From a checkpoint of a small transformer trained on Wikipedia.
Size: 21 layers, width 512, 8 heads of 64, MLP 3072 tanh GELU.
Architecture: LayerNorm before each block, untied embeddings.
Training: 738M tokens, 5633 steps.
Each number is 128 + 32 x the weight over the matrix's rms, rounded and kept within 0 to 255. Layers, rows and columns count from 0. Numbers have three digits each.

# layer 10 attention key, 512x512, rms 0.068, rows 0-213, columns 0-63
149153144147107072116118105076166119167147140176136108087068100143148115092129093116071146151081132173083155188166101104151162105151162150123075147116127083133141150123164117092102115163145140
071114161143136124117128166165129145127114093131097126120090120107108130102100082144126114143114124097126071172152111091130097088094078090125131168117160094102145110129105133134069122071055146
115115130092128141154066201120153123119136164110156120169088117124064040153164128119057152101099158133026177091191116116157220154145135152127146173096153077097178145139157093125111078117071091
165094143117095151110145155138113075150109071099087201101155082126127134155178094110120136158146157149113192103136153131069152145155075174091086135155112110194091094138122138140152144133086069
078067144120124103155131137125118163116079146148104145168146094160120141106123160095105083120100110126104117096119118167068069141209052153162143105165100170131112139128128102130141125106096087
122154150088144143065121082160157125176125149092144175139150070146159154146180153167157145091136127097128142087127088161093116138093146096105148068079098224157124139188142153095138081109123153
116130143104081133111125085129126133137140114099113113115145144156117154072143124109153087128132131137021135182126091117133146164147144118106117098107123136141115098139166102146103089178130147
149127178114127072172184146129159163082150106131160168127079100161115169073131157133119130113120155143073176182138098106103133138149121160156118137191135106109182147124097092192112086118170165
091145152130137111176173148133111118198184120137179095077107115192113076150164166086209110199095095138153118173100121121096086113152156186122143127207189150122072080122105110157160141122128129
125131102126101072137098154076153085152097136173134171104149083189078104121115153163133179136095066144183116069127033175131082136126130103141120109145159133134180080120042139143127124188102162
165162140139095088120175138100108121170157150128118131128107099122097173162096064123142110150126158162047142106110128119100128152121092132125115086079161172151154118146144102093106137086147119
159138188108122126151113097112179114159120183130073083122141130112098122148154127111110074153150158138119154157164146152177103140149112148168229109150157118119110119148094180105106130160155104
121070103108187148079104072138128132090167110156167152171084173139134104096155122125103106113107117173122130115148127111179093135122145163128098098066141138138129112201158096073112192081154224
141085165122066075122134166107134171193158147083090120109128114125079074086107071163117159080094153101120128102061122125113131096164113102085153097102117148132166172116101113177141086162156150
138140158123115057103106156163071173166132176095206103130137088135097191114104127074073166158079118102121104094131114147102132131107166060140131114095155170124137098106142149122148113115105135
075102113063107101119117204122093156162135098155191114178115107076130080182089143090121070255142131108165140123100119119141101133123093082136152102105149128124123087081173169078116180119125109
177120100142139107125147139098138180114087150136126136107169166134080110049113138153116098150109190129056155032113111120157091181121113139076080070088158184141128116167150079154129100122216181
199136082149080124057102151152116186110067103100099172158103154161131173132135121094091054097145197069123088129131164098181119141156119077169102135106142084146119155096111147121109110182189072
117172126091094084148106098119077199112147089123200159147109160123157161157136115019095064169092103096146139124170102145126162104164147110107141211163161090085125087154121139136168134175150231
153097137131107106126119138148134089111141132106133128099090087071131111119111148166128141155101119161157139122124135120049144137129099166109168079150092076067188066127103136150123169103091131
186076151147138111121133115110096122117186117136086104145177096133123111140152103113125152182150081142049125125090122183162063086149181132107154067132120159129145116123148142138176109108145074
160141098119161117170169178170169195116149129103137136135193143131173186201159125100112160147168099127236142151142106123084194139118047157109156126121132129136115191139184096127113141128153155
168105151156161112148109187149052196125190103172127081120117063090157103151140124212143148117135082107126149133113098130147096126147207106119116144103138137093151151175125112092161165071081132
075094113091140133159249149160162194150151137141151159106160157158136141112140110084141107141104147143110123099110103137111060123170137160132157157150122084140078157128141179119088126137177188
126171157114163062084104143165146160170179182118193177124117188128112172098163150176130132071168136168089114125136139212065122079103167141135094123131158115117146073104129070092142172139163136
140118074161095127095127142142140079151160112154065142125154174138168135116151084171122134138101183134097179172086145129137141126107168138094124111123140099137131143129156078153092095172085038
156123122193075220103158171145117073190111117117154161137124133162136170154101100122101129140092160124095149149152145138121094060063181160086158123118103108106124100101121133115101120102115183
138109127138109090133169115092124148119093142196118103127139064161175180147119055122188098150136076110167198123101146136097161080163165127181177148076123181090102129091129150112164112129165153
153125106089126145124157111137163126108167156099089103160093158088159063146132161088098103044142100102156148138116166114068081137143151123090133115165183155114127153130134070119125089094181120
161163182146161102126105153154118148142091098143126118152199088096121121082118085104190180123140125114121115091165089119142134138084128132138140091094093132138094104136076135131079074136158171
167064191063110119163113111135166092121105072161106133183158138135134146145107127162122077178071138149109128182148125084103141096144163123170133132094106129127184126122111179141091112160081144
100051103126095151113180119112085120148147169090169120136123126121124097125182111134162090106129130138139109088130077141170136104121119134147071127141095169139118121023173085092118082065103103
167143062067139143141149084114114074114133106121071112194096130198049139070109114118094124148112127148183154107124132138179112078119099122098126193063142144187116070141058142071159163099115154
144163127142165132128131094071083109111113081175115126143134201089171075083132114108154152162131100170123114080169103158051127030150116132160180163131082110091092089127101125151063023169097159
146097114128162134131119130112108088112107064121134123141146147154101119101144130142153117114166121108138155238152104113116110151075159079075134094166137115103054133162141096061103097140100206
161145132104144187174105121070103160131137110169142156133193118163107132117126108129111147157138123144066165181067092124118138090118144110161082131116137096132095096107129153144120164114143182
079081145139073143136131112128140103083117117117199112103118143120153140108093134189112074111163170151161202099109168115123145136174157139115152083127162147089085129085162152135194075164065129
163138146094160113159132123104137112130144159148152132135159134121126077076135119115106141161129129178182103117135137064100199128100082121103163148160137139115109138176113083131166147158136161
132102093160135135077097135163156188150135108129146141127103116159109080114118143118142156140119086121161142119112162162138138131106094129080102127154133069106130141176139112149171105108158125
156094116160120065096118123158097096086140146116134161113186129123117172112092117074097132078149139129139096101073143125129102110129123105154186104165096066163077112133152149147089190065105168
087186105143130151126189115130177139059075140099069116075146134114108088124123198144124132169084143107104060163102180120156096139140148142147185123153138040154073149153101133093118124082140064
144098169125149115079130111132131103108116112138109131154144140074171137121081161167124139171137115119166120104125149153109090100121148075120143186142138118147125093097088098083116121162153093
175032108115161129108142091147142123156124148120141098173119093105144119141134135104144084124128136082084124129135088155122086090106110102087111138160113095085131093137089093113130097133166151
155129174133141112100163124084147180132140094173089105130192171123199147166060131129127129076105135147152156178135147081105128117095179162171099180114129110124138099107045175193117113134108109
122130145092087154103084185100075127155146127107091138093128077114133152152095049134091125133110140133108160178171093120143164139150124081161103142148110099146131131122119103140087160054143165
163104102145103106168128102102127127140183041143156152117145156074142146206101151087113160130124096133181111075059156098150168165065169163145028173119148151164107097162090109192137147113122102
122145142097163153183107150097125170121144125107134150094182079112110095099148132104176113151186131118126115096090130105165189113138136179176101107105157157108117141130112147080129086109159122
159160150089166043181111146155142052049057124145140075180141079134185132087100128094107154098143144158131148120102088190136123164093137159104150095057149168092159081092137095183166064181170142
117146132163128159052133146119096119192101110132132129073176100219082150162089086114114134153158216172174134160114184039095138101171113093112118149082130153183087179098135094105088157157084119
171109181153137117131118160142112109145184158169156114127064112102106089136134210122137147173108120141122051135209141129086146116122116076088116135168184131122125111097107131155136087139108095
136151108140109143113124117158165065109185143155120171127126159111151041123196116061117119172115132119096106156202127146178120089128110179133156133223102205144096138116104143136121092089094076
114166102135131073089104090150119113161121146088196111173137123114150122132148103151112129138152187131124118112161108136187129127083093134156098050191131099144157159116191122107109065142149152
127109155106114098156136137146106109133091145152120118101159058185142064177104120114096157152118101151115120166147117096140119142172079139103139113111126099175137123125113106140185072137100149
127148167104082157101056129083106183138085119091173166153135172155173079103142153136161098129134121164131114095112115129127134063115155097136127119135102107121116143122153150103129154116127160
143136123147179107146118127107124101162113103092095045148159081144096158175159145130122089127106115175142146135133152085149086200129122116071110125148119153156147103125110147149115112147076135
052115118104142135132106184122109077096134190171096118092194170120106176100114203190114114075130106111109131131130151154144126074122119110073074114151082126108161190147195144055134128163133151
087073157107173114173110095138130075104131108049163108102123107123138155164143151150108163131146148141069119112162115116111167108090131123124125083100139081112170123141059150119051105149134154
143120153129122185113149043141131152156109137109112148137154075136146119106072121118105112067111131137077032168146113094094121106156094123118079104097164132125125088133095145141092124136065159
155160113108106120029128109107117151088170152138124167160158054064119156140129092139115137170141144083158159104086082144143157112122074154152129133131095122096090125128108129113108160117165140
157108167112131108117172161127155073108157124136107157136164183119162130147110161205173146140204099065152085163120142163071103089045173139135139119144177096091169082070109121097117150163156117
122145166144094100165134154097165116079086134088166113141163127121137139106115116132129138160115130075078148161095151097132079153082084150131129135156106162137114125162139184144120173094123133
148128140130089110098195146137066086129152127159097115138199162119108109168096122116051116080145221124197151114114139145155137168106165152171142215128169084056144107114106155118064128107137187
109167135125134128076107069114114106140114136133116137117125107139148118081120101144089129111182094211091108134120188115152112109186135101157112116119131130144109196179109128151093144125085121
068108084127166115123154134099146138189163136148143111128092150169077141166120123153159090159125150086175088078113150180140116088150103149113142114112124150155099107164169155086149147105094207
070132120136201174136130100137121082193137115170111119110106143138109112096111172089104106149143130124135170149181142127101136139124070077125081137107199104083092144122178140174114134147135074
139099089115126067109180103153087186128152111091119143151108153098176144094134082140175109128148165120149177177135117129107144170098109086158139117170105137093158120108094130107099101145161133
181152160078150091170109144122135097120133138099117127093182123107114097140102087075152121125095140107104096121103057151157132137122147171119049120117106132144112090116167083136129125155141103
130165171127165126148160103120144026102106133171118141146148142099082150079132073116105129124124119154105177181120098101098074180087166139149132084082077086104131200097135130126163195138130126
210125081174128108126119117127152151099128058115116164165115201168123162111147133176125172115101099139135125137093158130118182196096049099160163159099093123123130128147130095143092055148068085
136161138139154080121095121132062169099131154058165101125128174118118142106125101072126171072126092168122148202157134113113162111126126149123146102145113110107150103121134135095174170116148178
107144102163133099125130107067111128109163166178112074091154163063073173157084129136180132148134082165141127098102178156143093143131143069134114090098126162141064136126131125131088120167110138
147100209138138125077112140089118144165137115120130133150125106147090134139122203139129146081110082109143152143178114128119092109128153071112110119142136146166115161103144140135095117124070131
114152137151113148103094168102122118112155135122125188152096127132120103131132095143158153096043133193104151100213107148148125096087163075095115137142159164102121141145127150058137095147104139
166130110155140113124142124209119123090120121188175133128132151172122109126134206112112116110068096091163157131122122129152112158100123168076093160092122141131138129133138141101091136125144140
121073156129137154095085127114136166081118079132091148118117146125144102136150153084150137111227136170112102138165167130189115109117110140092150104148135099114099131122100088121149157088159147
130106116111096116119181088108173086117129133171115126070095126110171096164088074114119133102104111107177089066136126122123163082154095148173130078092126149113138074135114149117111122116124202
130114110140132106117129116159107136100120175126129159087100150100109120123152165142122114144144186137082114093116133099079152141145116151159179075147086095136104156108160168145126199142146113
069134136135114175139152088116111125161174123142145104140120102122110182153143107142137184093136134169090123150131124088143134120175114069115153128161114143175118186108142119113107110123182109
112147110140123106129102126136137111124175159187120185148140125098112174083137142147130100187087109135148034115121134073101109149139208150125091211123130109126167069125157118141138184139122098
077164114122117140105138127166142136091169139131103092160149131159115125121152099125168162163186089152107111174096112081140083185173069099094161132163070151144060105150097180117073150102094184
147126143077168107136129090116078124122153144143156115112135112077076087153183070132151160160148165116115141118119141142096097121086114142093124140116130157165158147102158157122146181061129070
128109094137093130078154094149095185191094114142104069203147139146129147136150161101129137185115139123099075124163090140143070151071190158121136146168092085140083105135135165129088175120152209
137102121052119090121117139131115125131139153103115146125160145146123118119120075148091150161150069090096144132085150101177114116159103149109164141145185154143118089138181146131052105107137137
161169068109131118128165123098185140124168139140134102091152124133074103119141131110112106166127135151127163170171137120123144134132107073121105133178148137122117135068110142080089158132091146
090142129139130091130123148146112085095122141134138082093138158134117099186140136139080122122166092128110113165131084130153121131071157120117149182093087124117156083151151105104142152111140183
128167145150102119110128160114094128112141153172149103148145164144088168138126155135141110167150149123167134151127115144160111155091097132134071119124101132150110183098099103095110140134112068
126102115187150170072093125150103084091106141105100126108172116078171095145152217200118093112118155110137111086172116133116114073131131153184150143099085170055102088119116092143069123154145115
101116149147133130098091125122147110067125128110120101111127164061102127067190124159134164164126107169080154145176119106063159127154082150149127112085125138133124125093121181158079140147174121
118121097155143086173135129130176092132128143108129135138126119140109148169080145148145095139161108182111162143132108104106114081123104151101137148092159109137121129097126101137127120121156152
121142149154144162135123136141175159112126173106138145117084152102137134141124115204101127105142157116121074075154175088153113134180147114127107098155147099184094149103141139129149152099120142
094093096127117125138099066099110124129180143130097102101164122145166156157186101155111172081137172144089105189184072123171186152078119153123108081172121075118146105138125116144106135107120107
115116168138098104157063087169124170178125132151160139126114160140101127121101121135133135151144121161153134145136069135082089141163128123139090118146149101124166104173135119136105104153124083
076125140091158172106110139110132137157107185149180139183151165124150061121114146088122179090071090097068096147120097145130109112157122130129166098148161098117121158180176114106161137118127188
140134123185201165091131140168161145154166151155114159040110126110117135097139102090098159134130210102102129139120171097137124191143092155143122099164107101091144127148144082106095118195141121
121096137193124079161123132128183094092141141079184177106151147142171094141091139070089143167197157121147166102129112077155098128084113155137130084113122153139136135146128175152139090087120106
068061085106109157119137109150133130113136136170101118119094136142118114136144126144169125130099142159155176180128132145099160177169114119128162176155170125065115101123102117141097120182149134
104142100112124165133145129172124080122085112126175196132144153125165093126090153155167081134147086124131078171118144179167137153202045111137081153098100126133115120097174119126125172097159162
137138112125122100162099101136136141166107115122108158097147179110137132143113135127147109156097080090098153107149049113113096141118131144100140155110133124139130114114115132163140101127210091
097103172109112150121114111116130102108180126108146135172123111125082122117155185117085161084143118150088071134133151147097110148091147130135164103087164084144117158128132094162140103092146155
058150095142106155155109106136137175127118122134103130186120138101119135131084163098180101067148104126173101054130140103137129160173124112157117146121100149158155144158142128127149111176160146
160100100153134124114129099101049103129119099137160166146125077158112064172079080185088117142114122120217176146121115120123127160151150096098135135151139157160177082110118184140102112118107099
160129146108135129101171099136139121091116136149147096115146127109043165103086168188166172137067149209121126138149120152126178161197182153173145130180149136167062146090109115127116116115112135
142157116143143106079129147110153097139096119099118176106103139144154097138132140186172121114111130155139146149160094141116164087103145139140143073125103173117135147128105107153131110089142105
124109073125179153092123108140192091153120137109140150144123149165167131094166090104144144131104110153098107178191142176160118115086130149132082134117119129073142132202107125087186136071112085
116152172116153049193092152122089133193180101072137093111102168141115096099142126209187150140137096138145135093116096177129144137152131197149125107133140112109103105124140150171167102181118102
135069080098177133099174082097091144119160138124161117096213081120185127094142104046100096209124109147071089126129144172156162126100076141115087156155094129154148137174114124106126146115129133
112175171107144170093126098101112041101110085126160121188180087090094090105175120142161102154100123117088140106073106137061141171161119111117088090139106148125132081066112142140107131164161144
168110166117130111111065132131195156153103154102150083145159097071082096114169134092117123119143138139159137160115146133165113127167086136130129154126084029180133132128139163163127123063135152
120076083171094105100108130149196136076111099098121108200177125108107163120133151131126164081122121113095141172121165123145164114138173134157145113067128153090105143121109181140112107117160118
099139114119131173125124130097085139144102137102125122171097155159163157082114107107084148110175093135076154120139123177167107088133146163202074131051112125146147165158161125159145198171121145
164102136114145093046164148152127128088164143112130190137173126123074163092182099100132143098122102139147137098106156073137122187126145179164124162114192088108123162095103167093100140120096188
136117156183084142102158135063154194126124103143169179120085135103139141145163124144109156106119195158111172154131118127018120150113156149092140178126111134139186120124097126202105137174093127
125183092187155180155134109139108119127141187144111171118122142146077140167156160128134086124133163123136074137162135106144125119124145155169136135138053167142146146166102137127072118133164173
088099112121177126129094133102146124115165138128101114099157122115119140112093162157170222132193164113086122124159143102176125169117085202111155127060063094108140101136140162152176114173132172
123125158156102168153081122119138088101141131137090114136171139157076131163176120146141142134119144083130107142090150147176108130068100115138087183094057181148126137146085104075189109162146178
123126140139116108094148145152123149133106150186093131164159178106128112101131109122115114107110137115120113077136156182040171157130113107156141099130179086172113119153174090132149136158155163
147135109093131109164146119118103055136116185114167081093133088150126141143139167139135107160173130153079071164123117136093148103091075100131174108160114121145109184145090110121148118134129116
134110056084148154179108117130158140100128129100112159149115189092088160098106115130077147102122155135110183126161116097116142109121109093110119122163159112144115199101124097140165112138170089
099140182140082152152127131137080121151080149129106142128127062131160133122150163132143169135141129101118129149151120110147147122174106039125053149150125104151086105094166145141141130122180126
063128139097169168128082125045094137151164212151160093126148150110119106186108136169140083094118114132143126172111083106126125153149193052137140100157176120128098206132128164100163172061156093
094101105139165131086117131175126121116095151141122133153122100099148124130080119142046102102109111096119071089169132112148113114134097126118093073131071116083135151115157144128091161188173162
151090113126104187121100122112139118054174135120117091160149075127137145148171147142153147145162120160115148140105159093091133145141114136131097112145149160166146111112085139130150086126143098
151149155098158118184122150120150159111143113074122121164142166105067138136157156167083173120116148158222135096106143095124125099134144108104121181148103138123097121101168130102099133039147121
181144122103112116076133177159128094122105101161110112119153111136064163121157137174103164100055161141178130127109155146191162168217097164152113143148092125077132127091083071093109136153116105
135147074121113129159141045169146129093116152158100139144116147131096148177143200152097149140138144156110114061115145152164140119091166117142087122087135105125129069146131142097146120108153128
128129137111139103085183095185115128113190172134093165105099149188143169090112148155138130130128152172117209155107132089165150096124109113153142120122118128143092075107132145160157085139104110
134158117090092145139126165089139143146086104116131132103120149173148122064168099139128112100154198132142116106161143130075155130094092150124137176151086127079071159177101127127142155150093119
132147130089066157066127181132112128124135135147123089114113093173095082135134089130185105153143172160177108127113160075130138139164135126152091163147120093148143114114151129138146154137104164
123050149140190111061131192108120152108111147123157141129135116141114121165127138133099153183111126106147087100210091130219074116154159123135177154108141138092072172167155232109089171043124108
087145158115159149176108107109179128112144083161142111090131185180156183108143125160146087085098068123071110087112121147142124125142171097185120128184199183144100124208126131074100145108116157
086130112101137137112115107088139146140112106143217142129143129087136072101165141112098068213109127121116151139134106112162152117184124138119083141117091104072157161117141151174153118086126110
173095148206143150110146109100176145205097167123099164107109161142125120139087151100177122107167117129099110088146178101119155088069157163156112212137146172175167167109138165161087101108088084
123111137185106112159138117116062123187151125130155099117077128161127122145054086145143132077144105133129098113139123087120104131125094110079140118148139191140168105139110106186129076102161121
115052152131143118154126149094113106116139112129174119109176126121168093140135218114170150156178127117173100150139164132126142125139156090132093207164072142144174159109113183088103102168065147
127099115144103192109118068162121112060140120100095143086137152113191075084138140062161158179109189161170062179141155124097087189200164072109145108202149124170074093168160084104166071106169106
114187126147101149178160203126144112075141171130130153170131133115062072113162139062110113113088081160101085117123103107131089121194192131140176143176101111148209086135204098100112121121113101
116140108107132167144168124088141106144111109108115099162152131118183140064150133170127173146138138161120169138152134151116104154123165125098130083119154124096185109091143106120139092119123112
055131110170172087086154150128130091156158072162112146149116106170098165131077168157142137133105141088112138110101112128064145148162093165112127115150133110095122101169084112112108096094098160
144143109110152037120141123134105133130099148100143150139138137103130164053170068142144167078138158069138106105125152177144125101197167045149087104136084135108100076143184162145127118180112147
152122139137140140121182086121190132166177106104131138139183124130129162108159056176129092162087181139140094114116083176168104117095102210103121096117146137121091174114132098120109133136174099
118163075121149165138155126089138123138104159106125120099146150113136191122121094167144055021108184100150158082127118150180095134129142121104149109119127183147096141094157150111059116097128103
156086146148149086164105166111120182131189128121171187102058142122109073116204145110167102124172128134123139089119104144143144089075148146178100136126123194132181150132115158071129098119116145
153071092182124109104169170168137107114124117120123161139093086077175132111084146161093120121169114104125161148107136101157203130120096124122129121106127151170089158153125186146116134114080142
090146098173122146135113077091141082116096093087103173120107128133117102092116064153198112180134150116123136153109178152100147087139057122123145114149122174126061174094141139152108103164131097
052134129066121084168106098152105090147101108201125194166064067126133106144151188084146124128091114124133055128094149170159109116153130181130084171122152121147108102113129160062118098126171123
161128151075150120189140186095080136142175165099165069114109123126126117165175107115123135130072100059174146141128055140122151139177139098154146101187104168135173132149173152142147204099157114
126143059105108147142159109096132078093142145135093075169154148078151164140147138135133099169132128173146128140215117146187077109144137139148111136153143086149136108123168140163112172123169103
099100128117130116102130145090107170033117087114112110135110158059087108185159144174146135115187144138121064151183113102119156169043110147188195131200135148150098157143109117118186146143094171
193122120193091096114110161141122083143075149069172142129137070153102141119114129132142139144161124096118131113161070146157128126118128088152142026130125205184145151119206163121098141135112110
175072162172119102148129148078150073165148109177092107089143171063141101100112168123158073119158119095095096091101105134105140143117138094103084114129111129144095096155128096179146122146109110
122117106126051143147195123143128128128120135074146131143130140117142146120163093090115135162090142136100119134176099123096092142099189103066111168225133161143146173171123156151093136137088115
126146142083123098126197106118105102126137122064147129157087156135103166144104068187139147129167120124157077072153091130080130056139095153146103096131112121130131151101137148069099178147116108
092130131078156054190113102069142101130180116109178088121120162076143133176106189098103120085116070103138144149149148151093045102152111110110120132203132076079145144134142156101139108127146104
091107107135083120140137073072170171139113097113104154155164098185100095153138121096143072164108123168147120071105083128093222168172136143122110148101086163125196126141135145147101097091114186
157045133097114138185132117097170112164130085109155122087111008196144151128184093084141169100098135144128183117117100111147063143177046145023176210166181162177144162174118095175118103119144087
148099090098136105144136123113192107108124086109130148132040125072144139163083056187085101117112126107150179128136103116114123145111053175162139157137155121149116139140097093105053138142170114
126117128128078135182096136091106147159134197127150107162149120131149183133161104119163123120144107183172080119142141109160169142128088089136159098079179107136176183051107150138146118141068060
178146057153196121174082182124135148143193133141066095124122122173108158137173120126150087112101152132178149092117131070158132104202059185131143214173152119144140140159094155167152122143106108
151101100131136097102177151144168124106091140057070115152111056119188192166139163099127155123074190132116142127159131144188099168140136145110137094110133117117186090089216115149165133119148097
108124096092128122140115119075114120116155093100167134089134158122119124119079109066096078118146124138109099091187132125092070161075124100148085088134140136144158081154161124104153162147120197
140142180082154124124192153143126147105105116146152126090108169153116120040168087120177186114138136123187127106084127124114147132129135198093148098148169203078141128180136115122219165173148123
111114091067108116195086119143133149111095133160139092133138150146163162092178106090167079147067050119071093064100097201170098119122130170116125056135065111102131179099125137062098105124176121
139061156118103125134118122151173107166118147125105118113152170124127112165113125060172191118129118086096101185065109117044132114052123124144192197077106131131057136109098219119022150130152124
158156139118086146123112094136096082109114101133116137061116136176143094138149087107086151203144101131157181115118091130145119165134137170091152156159112134142097125158130193160197135166107160
189170161136145139094039128146158222136182120139111117141098094164099122138187202110146156158141016101141103105103148088147158169095151145172148145118178161117150116173105171167143092075172152
146108131100113123126138178102164130107140103138029139087129108145105109093075090126140138148091126116136057136125144142132141140167108176141158101080135120185092127154127151121103140096168132
131120164119092107072089163091147166139063151109169119142150138116092120138121106135142105170121190105168156106131123066163089147115153138163132134127105104123071172154159185092080129108157123
132125087088101127177187095165060119166152110163120181188095065125151133111135072124114100111188204176178120160111110074052151088115155135149101154136138153111051131108155153112129101166099173
155109120133101150109135097108099088101114077156139133121076115121115150061142121085135126115101144128094115109120110104111079099111142110091092176163087171120102091086136203114018132140097123
226087141100102091158049114071057120125140187123086126148184144147114129157119082128147110169080170098174098119127169113096125136084139134158147112050076151145152087120100154089126108167113134
085201172119124071113121106106138085135149145133049107118135108156028052111117125159118160124123091128168149086119148089127182144153013185138178165125133134064118106152093170170162081096086074
133135067179104120184106100115124171120106124176159160095095099168140089149131109065173156171107133109101146155153188161102136178144156139123125042144135123109105206156121136139123122142159125
098108152131101120087078160108082170183083144071123200145122090162142161135130147154085116100088120156104151116139089092164111116088180106127138147164091118161160128143180095127080111155133137
096134172124104124125142162141141090116125127149055059128135068140126155113081128147145158138184126133180156110095142134167052128148109113129170150100157104151152136136129102081160102196124108
114056210100115107092213114148145250088120107081097062161115118174122119224144137066120168127083093128157121138119116150110111153085202126146168082165135135154107148132121093112182075102123103
131122086169129120132124123125145126142084087169161118166135086109125108055075157088047098169112146129129131112124076074117134119205074107100118203099133121168177131106151108129159087105119115
122132112145116125088237191135170137027146121133120184076158148167146088092164132109137168057123113118078139138145136171077165091169086089114068144076160142134112145130153186168110156127194085
112071100100172098124192182154157124101109147163134164117101148097143109147124220110117133114077136154168171039136161114053105115119114153102092146090119153142146103168072144163145108115105077
081071195104154121168124135171074135121125088103201112141104142109102114121114162150162127125108063134154158172087161113114097113141155155183071073161117136163158123123102098162161130154082132
099126103048097066104129147138133103072118170137160149137234073125133134144154114162143110137107035115150097106128130101128116178133083127027127142148109106115141154126089131116117142167078177
146154112133183146133138083148111090131171047145121149114186151097133125179086101147119113103148133157142096179162178139173104079070098144125134132171160144159168112131104151054111183073145137
126078201149142119101096129108080099071126122125155130178124064077156144145121120098128099119100144136116126170122079131127090165128134115114111090112134154170140151127061105090093087139057133
135122104149109147110127135039123081130116115188078092160165079127145091126158096115142066114106098139149128161123146121122091129103171130113123094173129106156125080119104159096138113104169125
151129121133138081163070162124117137163143152150120113091100129149173135162118131176106152091144124132109114048080126111083142099154104170085055127142130121135144081059147134115168093065155101
102165082109106160122122154126126148171114090073120116169127094095152108163140108199125113135170203092073165100084134145100168175108181107131108108072178167152149125070141162198148155151126106
124111115156102167125127139152102089078116091083169157153119155086176059172112183126062172095158136137110165193129197080123132151116122140179143117114129070123148085132079155142080138167142166
099084118130088176130102132152109088160151079121136155115101140168097122080132132082112170103115169109146096188177113108124134137070088105160097153073107105089122178089179063172104054122062181
095107150157123100137169167118131127096121162110192133149109117089146156054173076088095122147093097121104138119171121152168183143121079112160185107129091126125105139115145093129049142123075176
090105152083142132125097130118116134118107180084134142122155097099118160160157121097092150126140144100088168094073174144095118165140142168134155125173166179115163108091133141140165111113138164
150043160132128097079080176140076181101174089183124152127085148096093180166134120128095128119133183133060096131149034165090114113155060126095086139175167122122132081107080117201092136104099171
174088189070132113096101107134094177111142105114172102144129102123118155130118121130101139132127115041094115139099153165174105122194134139130105106143117163170197124144145122149124172030149151
113154174102144078136132068124119197178145114122110161196102142118163111160182130124149157096115108183090115159043156058113054125158062063107090101156157160145096117100086166135172108079086183
143084089137101140085126111121100124145131092111091159159108113147155115119124114142217119072147158130111126095105089168099111149109155117180140173137087120116127109122100143145114145177131076
172170155135109151088161136127118148112121179149131131128119083155066087175124152197148129123119129164124140173153097154156139125114136180121096118146142102076161110137153136155163084112143100
155184124091113112101135086145120114159111139096117128150119156101093110169138119142157097126138121120118154117159100133136189119119127124128140113119144111144138125083163093198144171152148095
183101129124126211125156128117126110121114086088153159145068105118120123134128088130092182113131115110127125103159127092144099156138100091103164156185155097111080121125170154122130090117138154
073146113185136158157103155112127123112179099164111133172129117133154100119083144105119111110150144104168137101118117153121142114074177142064080151088140144091176149178122140091131135125129068
151114163138170165192155131108137126112135086137126099118121142125073099139169111128123123121122114141089128113124139136209088121152138106112101112118144119115126133141103131123148156137148183
101164145170107127138109108112128088136154143116125118157164137117146128090122110164087138168182178107131160091162105187135120134169106068118126160146158105162174110158137076104128065116119149
107137108136146146122150125125122163154096174111139093140120099149163102105089171131155144103153108093127096160081138129118118133111149171163149098146182114155089168111153156096094113153116115
132106154128116112131134085143153137185163101154107134146183109169166114146162091143113121098090181105127090105110133133144114154163166118117165174129083127115189084156156162150071164130117146
142142144169132099148151119078123152166162140120125134073143198173139125133202078149139105124103119114102103144108108154041149054150135168116155078094146115166078086154104086084165151146147101
131173135115100112088150156125119115150137113110145094124181133123125110128127147152079142084095086152087093169129141140157097143101027140133171166130127122114125116195164121133158170133091130
132121138096123150130156104135108117113053107120096098056108116130119078118136171136183126094105118115133124170149166152138182096130113127140145085112120092121096084097099065165134160192181116
114123089062086136120085100136098127129136153128116143128125152130047154082119107154144147144070132167136120094119115098122147126108144143085136164157100125145184101134123148131127093099117118
140153164146162132105130104139114173093142175149122085132123134094127115170124120130149143050194125129141156128141134117127075183150135111114152136133161142131089125132203070131167087128116109
134122099061167071112093123117128122070167162111089142133116173116139134149089159201099094150141135113146177144130159059113156133089071120096098157098150138144142087128116103157121126149104096
145116079119086156117139144106079143114083108099158175179157118146116091115158155182160193094129097117077105100116147112107108100092141116139158116194122133156140136162164108145148132138160118
158076115114112095122135109181149112119171140133110111153149155133174160115149115126074181142084136108134160154115149108175106106084122133087118099146087138142131166084118119111108106139132165
104105088103140119141103138146150118085123162133187101170116130159119151164112124132125134073136095114111091123115105091122158082166085142076138096156094101142103124089130173148112129170192180
139148098138114114115145123172129107134100112147157097142088125146116137115141159146173107176145176116118127154131155126125140146089120086071156068108070132183151110154032107135116088194125109
101130081128078180087153175128141130099100171115116144131130073154122137143152109112168148147133171100138150133098101079118063129136121150121117115171098143110097145129129122071144181114097117
118113132134135089101139170189109164138143106144177118099141159108117079087136121079149170119142152128099152109086112121129159106120147141155149155147159108104077181176179111155104161195158142
084124125110161132154141146125143147157128117139090178093114121117107147132114109100127114135104043110137074117156101149183095161101097154082128164130102099117111134112136105124143090132129138